config.yaml
n_layer: 9
d_model: 64
n_head: 2
n_kv_head: 2
head_dim: 32
d_mlp: 320
vocab_size: 4096
activation: "geglu"
norm: "rmsnorm"
norm_place: "pre"
norm_eps: 1e-06
positions: "rope"
rope_base: 10000.0
rope_fraction: 1.0
qk_norm: false
attn_scale: 0.177
bias: "none"
tie_embeddings: true
parallel_block: false
extras: ["capped logits"]
init: "normal"
init_std_qkv: 0.0684
init_std_o: 0.0
init_std_up: 0.0684
init_std_down: 0.0
optimizer: "muon_variant"
lr: 0.00644
lr_mult_qkv: 0.4
lr_mult_o: 3.0
beta1: 0.95
lr_head: 0.0152
warmup_steps: 200
schedule: "wsd"
decay_fraction: 0.799
decay_shape: "linear"
final_lr_fraction: 0.05
batch_tokens: [8192, 16384]
seq_len: 128
doc_mask: true
train_tokens: 101000000
steps: 8533
dataset: "wikipedia_en"
Each number is 500 + 50 x the weight over the matrix's rms, rounded and kept within 0 to 999. Layers, rows and columns count from 0. Numbers have three digits each.

# up: layer 3 MLP up, 320x64, rms 0.306, rows 279-309, columns 0-63
# down: layer 3 MLP down (transposed), 320x64, rms 0.126, rows 279-309, columns 0-63
# gate: layer 3 MLP gate, 320x64, rms 0.283, rows 280-310, columns 0-63
up279:509554483422563504466479539523490490558552429537451517541546547454461511533538569495638450598408543479495580457460493473459553573503476535449524449532463463553449559546424406504457491516489449
down279:490542534461515538478483509523470549550570403434476494481536496579508474496495540622478610631517589470485490525463526520474529525421452456524442528460585549521511439485463429521492522465428489
gate280:493491461560472495523463448552520452505426526542565568548424498493575534456541549540546404528385481426538508514469486617524501521645500539517462506629477419607502484514495567316521538522470535
up280:491430524544542501563551564441456432551524567481518512474517463607590438551483388481466429518448442425486446432535358524432492493496440481521479515467565449593547460479545426540605546559540502
down280:510483456525541528524503470499564570557544510587583510524552499608570477501477462600496432465473514380522518584563499458395430551546497541547427406532546519543421471476425459430475516590435402
gate281:524506514373468440423487505531528547542469468604499513454448483405424518507485520461431508525518456543495431426471563509523564505521507501426425458497481427460539557467476478488472441525472502
up281:529509557478524503497453513570564489470574484467460553550504454491573506483593526504499435504516595538454521440538502405516489553485422505502543450472541486492501552427396494435438497535517399
down281:417589497492556490398550544544534521594508475522476509423444529470445570467614567531488505580523431485535481512520538494507551598482595447452516482528491562571496472450507553456419442539465432
gate282:461552503492567494520557462448484467545599515446495490520572439567510493565405612486532485508550497428561574503534518450566457417603441508487445529464429438457438564512526481450398503481574529
up282:582564515417514529579509537558444500415401510488460550456514592435414555487493487508428573496464496520526519521480481588648487528437477512528471468542461515523447475506525428523549494502526423
down282:453511449465510460557493525428558531538517546460485472473474499389492487460492509508449455473438493607440484436501409398526471472622568412509511563502442479563443457498424457489501518482411448
gate283:536467518574454554513518608404548467526593547471571469406465496469533501543509479572583455501419446563468424538549498394520475490611449505467462462548457548459565536434532448422518549538518468
up283:546463537470573428462456545557511475387541495520513446452411529495543539501475560499492459511546533488554407558369406439479573417447454522483498509528522569436621534447496425480457593458552479
down283:504499545494541528531500617421414448467565436442521429513533480532527554550511503483493380601513554430503474465393410389536554473526413483357567498539533485503553529492518560481462589505524566
gate284:475569479520452562529473429516470382596525478566522566485543471462472504444485597441468491477573499462526502486486466438428535478510516520479530515569422455508439417521476538486627514466503577
up284:534505477403517533523508464498546480549431495561538498506527550409533515454550457492511420575605470513546479467456480538522573419393451512528455524590490544526496522555458534410466572474445574
down284:540478512455405429531485500504425534495551479434623489495553462504471448429523489516385485543490477527449515441521385499498522553430443510460526514500449611458465527487416539492530501476435397
gate285:505468552568434509495563542491517585579445422574465514572523537518542574493583416444506482509557552526508513441488506490531360531600510492474521506590463539453381496511518423504484456540452522
up285:443437578512484387457533537471554470470634581457461440583520470536502475468484521494554437523572469444534501504454443481532597527536435577545522602468548446561479605509483550472537603543468494
down285:537616484606512488509582538498507458351526476447515505411464540453425500406533573549567603486509422533495510546535466497590502529417501403485452510504460588451464513501491466555554501493553550
gate286:483460456501509529528490554527604456539508534495497589465556506421532559495526535495532497507545434512585457481562463482423487458627422525501494510541565487472533529473530504463461500449506534
up286:458513458476502466532494580504481544485519533529504462499525426483548446417576483573444492448521538487428556572433425484499474538424531475530479445390485538459400517491459547483542503462421550
down286:512616596548457456604521526588437484452511445506479469493536446413502539498509426408532436402444417534460470557440520541523545553491532567550561440419522435471441562489493463542498501487510521
gate287:448453511495525473552470529525493486477622486465457511546480450520461535534479415495637516515559442535438499435529512489429522535597552512475363448464476414465510591566501417550509479549559541
up287:475451394593517537456447515592555530458460364503506511541418528478561557472532535526586520492486484402394629423490514517461523534492523462485516411440472510562553541557474487561540513553548493
down287:523558459557586451467463517548486549621549523489406542595514498564506520523555606452505532602457639493553537509547502446517580500512467420418523535491603493536526438568514598499552449565504492
gate288:495457524512494570517545553450539491517545439496584498450564454480386418483467422572440410488447474496451597538472476461488510451523525405496453466474511493547557482557528499452498435471498439
up288:561457499527633481468505476532483456427506482526487607507547487457509414514487476515431397445510448535451490520451467513502500552541484568488437601426530464587527430433554543484508582451540489
down288:463446497533593530503456535504559522609545478582549560517476400508516470486506497490552406545460449516551519500489508451444576522526476414568543539483505462575528542552505457471490623533435439
gate289:491536531528514560514497521586503475576446625553468505490565514415509535459580525535476515506418440483523596481397485562579581481509548420508516541553456431416456477526476487583528486539452538
up289:410467536530540486546435518584560402544565519488412464512613447527441513544505524564510529514457524503468566523522534465456586452484577480475461558543559482524488481483506473473497440454443569
down289:439502552505501501532426461433407480462436554522501494455508508427537511501512525493444465528509475527493461431447490613595433450465553436461545561515388506385504523511532496509461474506474499
gate290:577426464504533530457607557510451439485553516530508508479516541499527541571441523498590490564466495490468493564616506500418457376513465509403476527435478485523413530537603489437610543524530463
up290:526608513485459517419485482554495550543475502602537501427465452591389468562538608507517462572584515511512469502485491507508496416478485607432519478421488546504429533435536517558470565445526547
down290:466527572595496454452504573523436541436467521566566451440490568475460471434536485513471489503481566527490524487443404570538582590435527464533501397542531543508471537432519477534589481382479548
gate291:524486486481497485549438515503474470638433544479446476524489462458511445540469491496442537463423501497492603589485524472463493529617502499547502495510543494459433504477576461530536467473417545
up291:475505484480469511480529538501440554502514460565533537534513444539427544444465494508479557547524540569415495434451530551474439502459453394460519497530529396437490507581542432491476463630489492
down291:534434418468440585513583472542510496492499514523563454521515571504517592527473465510506491464466478417528555487521508550532505386462491447455604411508420518522523448475562485523588525524451451
gate292:509453480589483490537419482436445442476511480511651471463490548463486584489402571423514479435478470605543498494502347463502503541450413526437493420468528507514450435491528527492547517402543483
up292:410451576537460455534546467494531489505542502569486504573568432503451581452492507379528541434548509577584574540553400478531455592502443627412459475510456513518497436522524572504510423492470478
down292:512523455502594540463493487482538465535568483422525548504420446480497502494453526492456585642529514631450463496529538509434545497420493560536524547440467506555479427435482479449476511572453422
gate293:559453529516534533512548474497534463477542470494451491493456428487463488508502475476525514411470519470498566612466587508508540500442526544517461435511538497471404588591433660468491408500508501
up293:506525490499538388457466509460487566509470476401582525477483557461471516438430522462539534498505575445459470555530516430473523557516484488453446524532556442475444483531478513489547444568465483
down293:486471643553496542480576532549508452595564527440473542477586481525466482514453473487554532507441441511487459502531512482436539573408459477535521482541563535448461501577426553529475391562491529
gate294:522558567473484488513571492583543579532563559483510538478553538488597547535526508490484509435446512532473569485497499500504534458483447424494532536514510497492427544530416517518461487495505479
up294:507580473498457543540540507486478551492497482511489485522515502514506390508530513496517482527631553469515517518428546399546501554436555506460509505521588482471518434466533493484540538555458466
down294:511512471546554506588499501476550429494568508400529550469533496461465516517525570452561478489517452517512499523454493521500521505571491448443545550541490470496504532522431452549508573544528452
gate295:562367515484422408486516444556546541454486547530473477525585495404468495453492490525548485478456483538444506504427502470465424361512505558515488478493474405528506458589457444377504398487501527
up295:435469470424515502497581493421507475441466495531472515533517416523476501526499540533461589443579575572546547439530378542507523448532425521476448556539558507501493586536528448479536514493491587
down295:442484503466461528439445582461574550466528483575536424509379582459496505456498423560466587544497520439472531455549450495484477511608520500515483463416485502505521562494522564511534445394511520
gate296:476612538436490544606522546568489461586405500541454535504548464491522424467509525465584519532555476443567527475445436478499528501498481420435495467523479498540501524493440465523550510433517475
up296:570513578456503524527520529572461467528446515494547479518487397484579463459496575485579494479526449454511466486494462498534510509551464484395496501386509547522422553471448371469450486578562560
down296:450525531478504539505432482441514476552493464592559530498527514463470488418536476545571582669511580507570584517525531484520576431544452512478508449539463482511529592507542543534590534497585436
gate297:531485497632496519459427531412493519494448565555439511507396483462564482467455472456562490486503480440527553501398577460517399494522503494483431470489453476502616505481483571535506484589510508
up297:500506457431485549518524394514563522475463552485530512490453431464528555483597434569519505514545532491488523439593400509458435467460419538512540599516475503594526559597481491533469556506439322
down297:559490400584464499619489472526510531505549537478535484479541531539406482414543527366546483538436487502538493480490620461520486525510493491435405500475494490453536417439551399513489545524444533
gate298:492527569474448451510562465517452462556486441566424560516502409510533518502450485497620497493549484548523552455501487511509547470544469468473346482531470510518495422556580529441552483458462534
up298:483530542506554475465518555450515469489427465526528556500469396430540445484519452502555545471540537484509442487539565531530440509511493534560335504566478500517489510592555508528477468434482518
down298:523444486502514578441506537527509476457485471534502520553522483629507456475500514574455554534542516514457533506521524585441536468469460511605528457547416469463524501537468588448484510490468514
gate299:456504491482495451523550475491540444529611503498472544460463565502473522563555505564587422569502491541481550499546592463425487509520601544538462489636464478445511527492577386423451398574524546
up299:540545509501485525473524437516451346475506526465433396505490538471542481610541562579406488553524551502491627438548548484495450464531510517466517533444495470522652455527559448539550496602493505
down299:504374471510505504453584475477437604519478639551489538521465396507472463517508541468489561471486456522382515568524502482518504500542555541520561514407482399465563538603527594524454525486471533
gate300:471572507448486513527433568447427441524437469436463496480453583402455468475426503509434457525566628422568523513536504408509352556548510463484493496485503428501564536501462458519497476470543516
up300:654446501544583464514483526447549507487532472543518625460492502415475474558541509482635498407549580428454473424550493551574560471441480483554530458486499478529425451529526594560413473474580507
down300:578480473450513479465570425552562590509488444497529525580474519573495443529541425452572480475430478547533493480605476452489507528447449454546481390433633622537483563426495449562560405554501512
gate301:558498525540538553510412553473571408416434439521561505429468527462518489465499518468425411513491525482542467471467538445571514558492486419537436454564415529478562505525494406460388487492596480
up301:454393534535470514437468499546506493483530446581473475430552537572392408559459492515445462503492450503553439481571446408534487526550494477450501489539440493475551462488461573497554531535555532
down301:509527533546508487458515487482496562388509545517442476480516514522486489478543514518395527530448421570503412498524493561541465501359528467408574458470577484460513550540452452571535575502532605
gate302:478481525501428489545530540526540522526534389562576412471550553556448504595510529520550441573518440598453447519427474412491496474516581538456491509476560485527489576491518565514549514596628426
up302:495495579428509549526480485421409412529451440512513487485563553625427541362492524547559503455492440405409489425540429517479455427591502490467513547521576600486541566510513598474484481502459545
down302:438514452391485600454529550395555458516417428532492406414483550620442414404481420544518500492531476479504492495489578569474487439489461476406529462525576554527467488414522429513539484572416481
gate303:535542548508413528521432562520462415532457583524441584469442570464439491474494459591521518430550334401535598522483500457528495514501593430590503454594450489449494493554532399537498508465495591
up303:550533624459556550433538552629472533443531544438588442578545564523570573588442498494468472469453518539548447555456518425461499441524467495488492452516477501506424518474509560538371474474439539
down303:467489505581502514410529429510568492433544445595590531523446479469441473470536578470416615630495523571543517463493563464532608468548534542464439423509465556586403516422502432560538483526438488
gate304:463541604556556550473542606464462536592464436515476474430474427473450551524545519540543517508594444613507473447470483485590406482473574432471508559495459504460611490460497534497498550498439532
up304:516477512459517510530414486536454500539457476502531578506600461464522543570568437484485506511517551482553431558470493575508466483628485500470512576480469460503461436457510460454393487578520436
down304:533623502498501456541447472502528513490439522487540515431558499487453483442511494503432446413470552470524566443491523406574560469445536509491530514507533517521503569489504340529556542543522590
gate305:458587509468421457485578544513506564552450537514529504479463535508454566435488446471508528394530509491570502451415562528493480401403528501518500474482485460611421511514573531593574416468423500
up305:503471526436487425544484435442427545558515518457483412475524626451499500371491555457492516488533429512586517576384518522510451492453535487506486511355537473606505467474515561573646516589510499
down305:489428501534441547601493495471523503559453513496481601508541510460524518447377494427500514572584485551573474517455545475616504484448365500518534573480492443538434485573510535505575463533548433
gate306:612429468480437487537568508575483590568546518563496451494447442531513517594550456420561422536449566547463460516389485530535481451490437531429458468480484556545543649502476464499507494529437481
up306:516441468524458540457497486524421472548506422522477474468389460556603592384497431547553494515508509535493581468594481535510458491536526538417547470430577534418441580567541544456523544532454471
down306:544465405403481502523487523545525521472508372490553502452484511484488488513513533470519556628549484452427486484551466533540460529443468620557369530493527528499436509483561442486640475387422546
gate307:529483443459497533510458571452462484473473526470476500501443606572435551386492492469526346459597375457528533485451400445588482484472515448521481437497458574534535459545538476470472583448546576
up307:452496412466557527539464562512416443490435471514523531498581520430550475477384551492445392539470473525422516508556454471618559560512517469538463412532551496542529569490635507497507490488536532
down307:555417451481577442611594545478426472528526447494530492494483492515397509455563468562555444472556505547549560439472483514548564509479541497522532494570542455518438464520480535468555520387507547
gate308:436512540502574541519511398512523532542507526419562429577483596543548521447480490490588414576505541495450498442482549443447481475521498466428448512472513507483606531419482463476570503586610437
up308:512422442544498446508479452533539465434592461546456498527535493461406476524619604516401468486418536533488444527594465511546516493448433565515487470477450519418462564428509521525554553481507504
down308:541503426504424569495487437448572530470444472459422473444438485473459517527539513612432482514483447530475476478514477511635423463532493552514556475481384498461476475516480559683478507458576515
gate309:428521447438428441556527582471489485524535477504508460456591579507482520521507547509563380500480468506546479475418502464530518577529488517487473462621552516608504523523487473505550494451544432
up309:610461594471489495455463571558423495457486496538552439434487480466457476485507433518476568483494465399438537459579512573483527447571566430463432526582572514493471479532453531459457528502572472
down309:542419510455568456547489524470480441589472493511465451476503519503441422462568530445486484421581491412556514565471550425472457457536514580534483637551517480484493464513472590420438485576470466
gate310:608411503523562533520485430580488471607573512524466600522476446543498474516440583523539469522499496486553504507417569467447469514497540457491456525466462524548451563465521490525458435432514549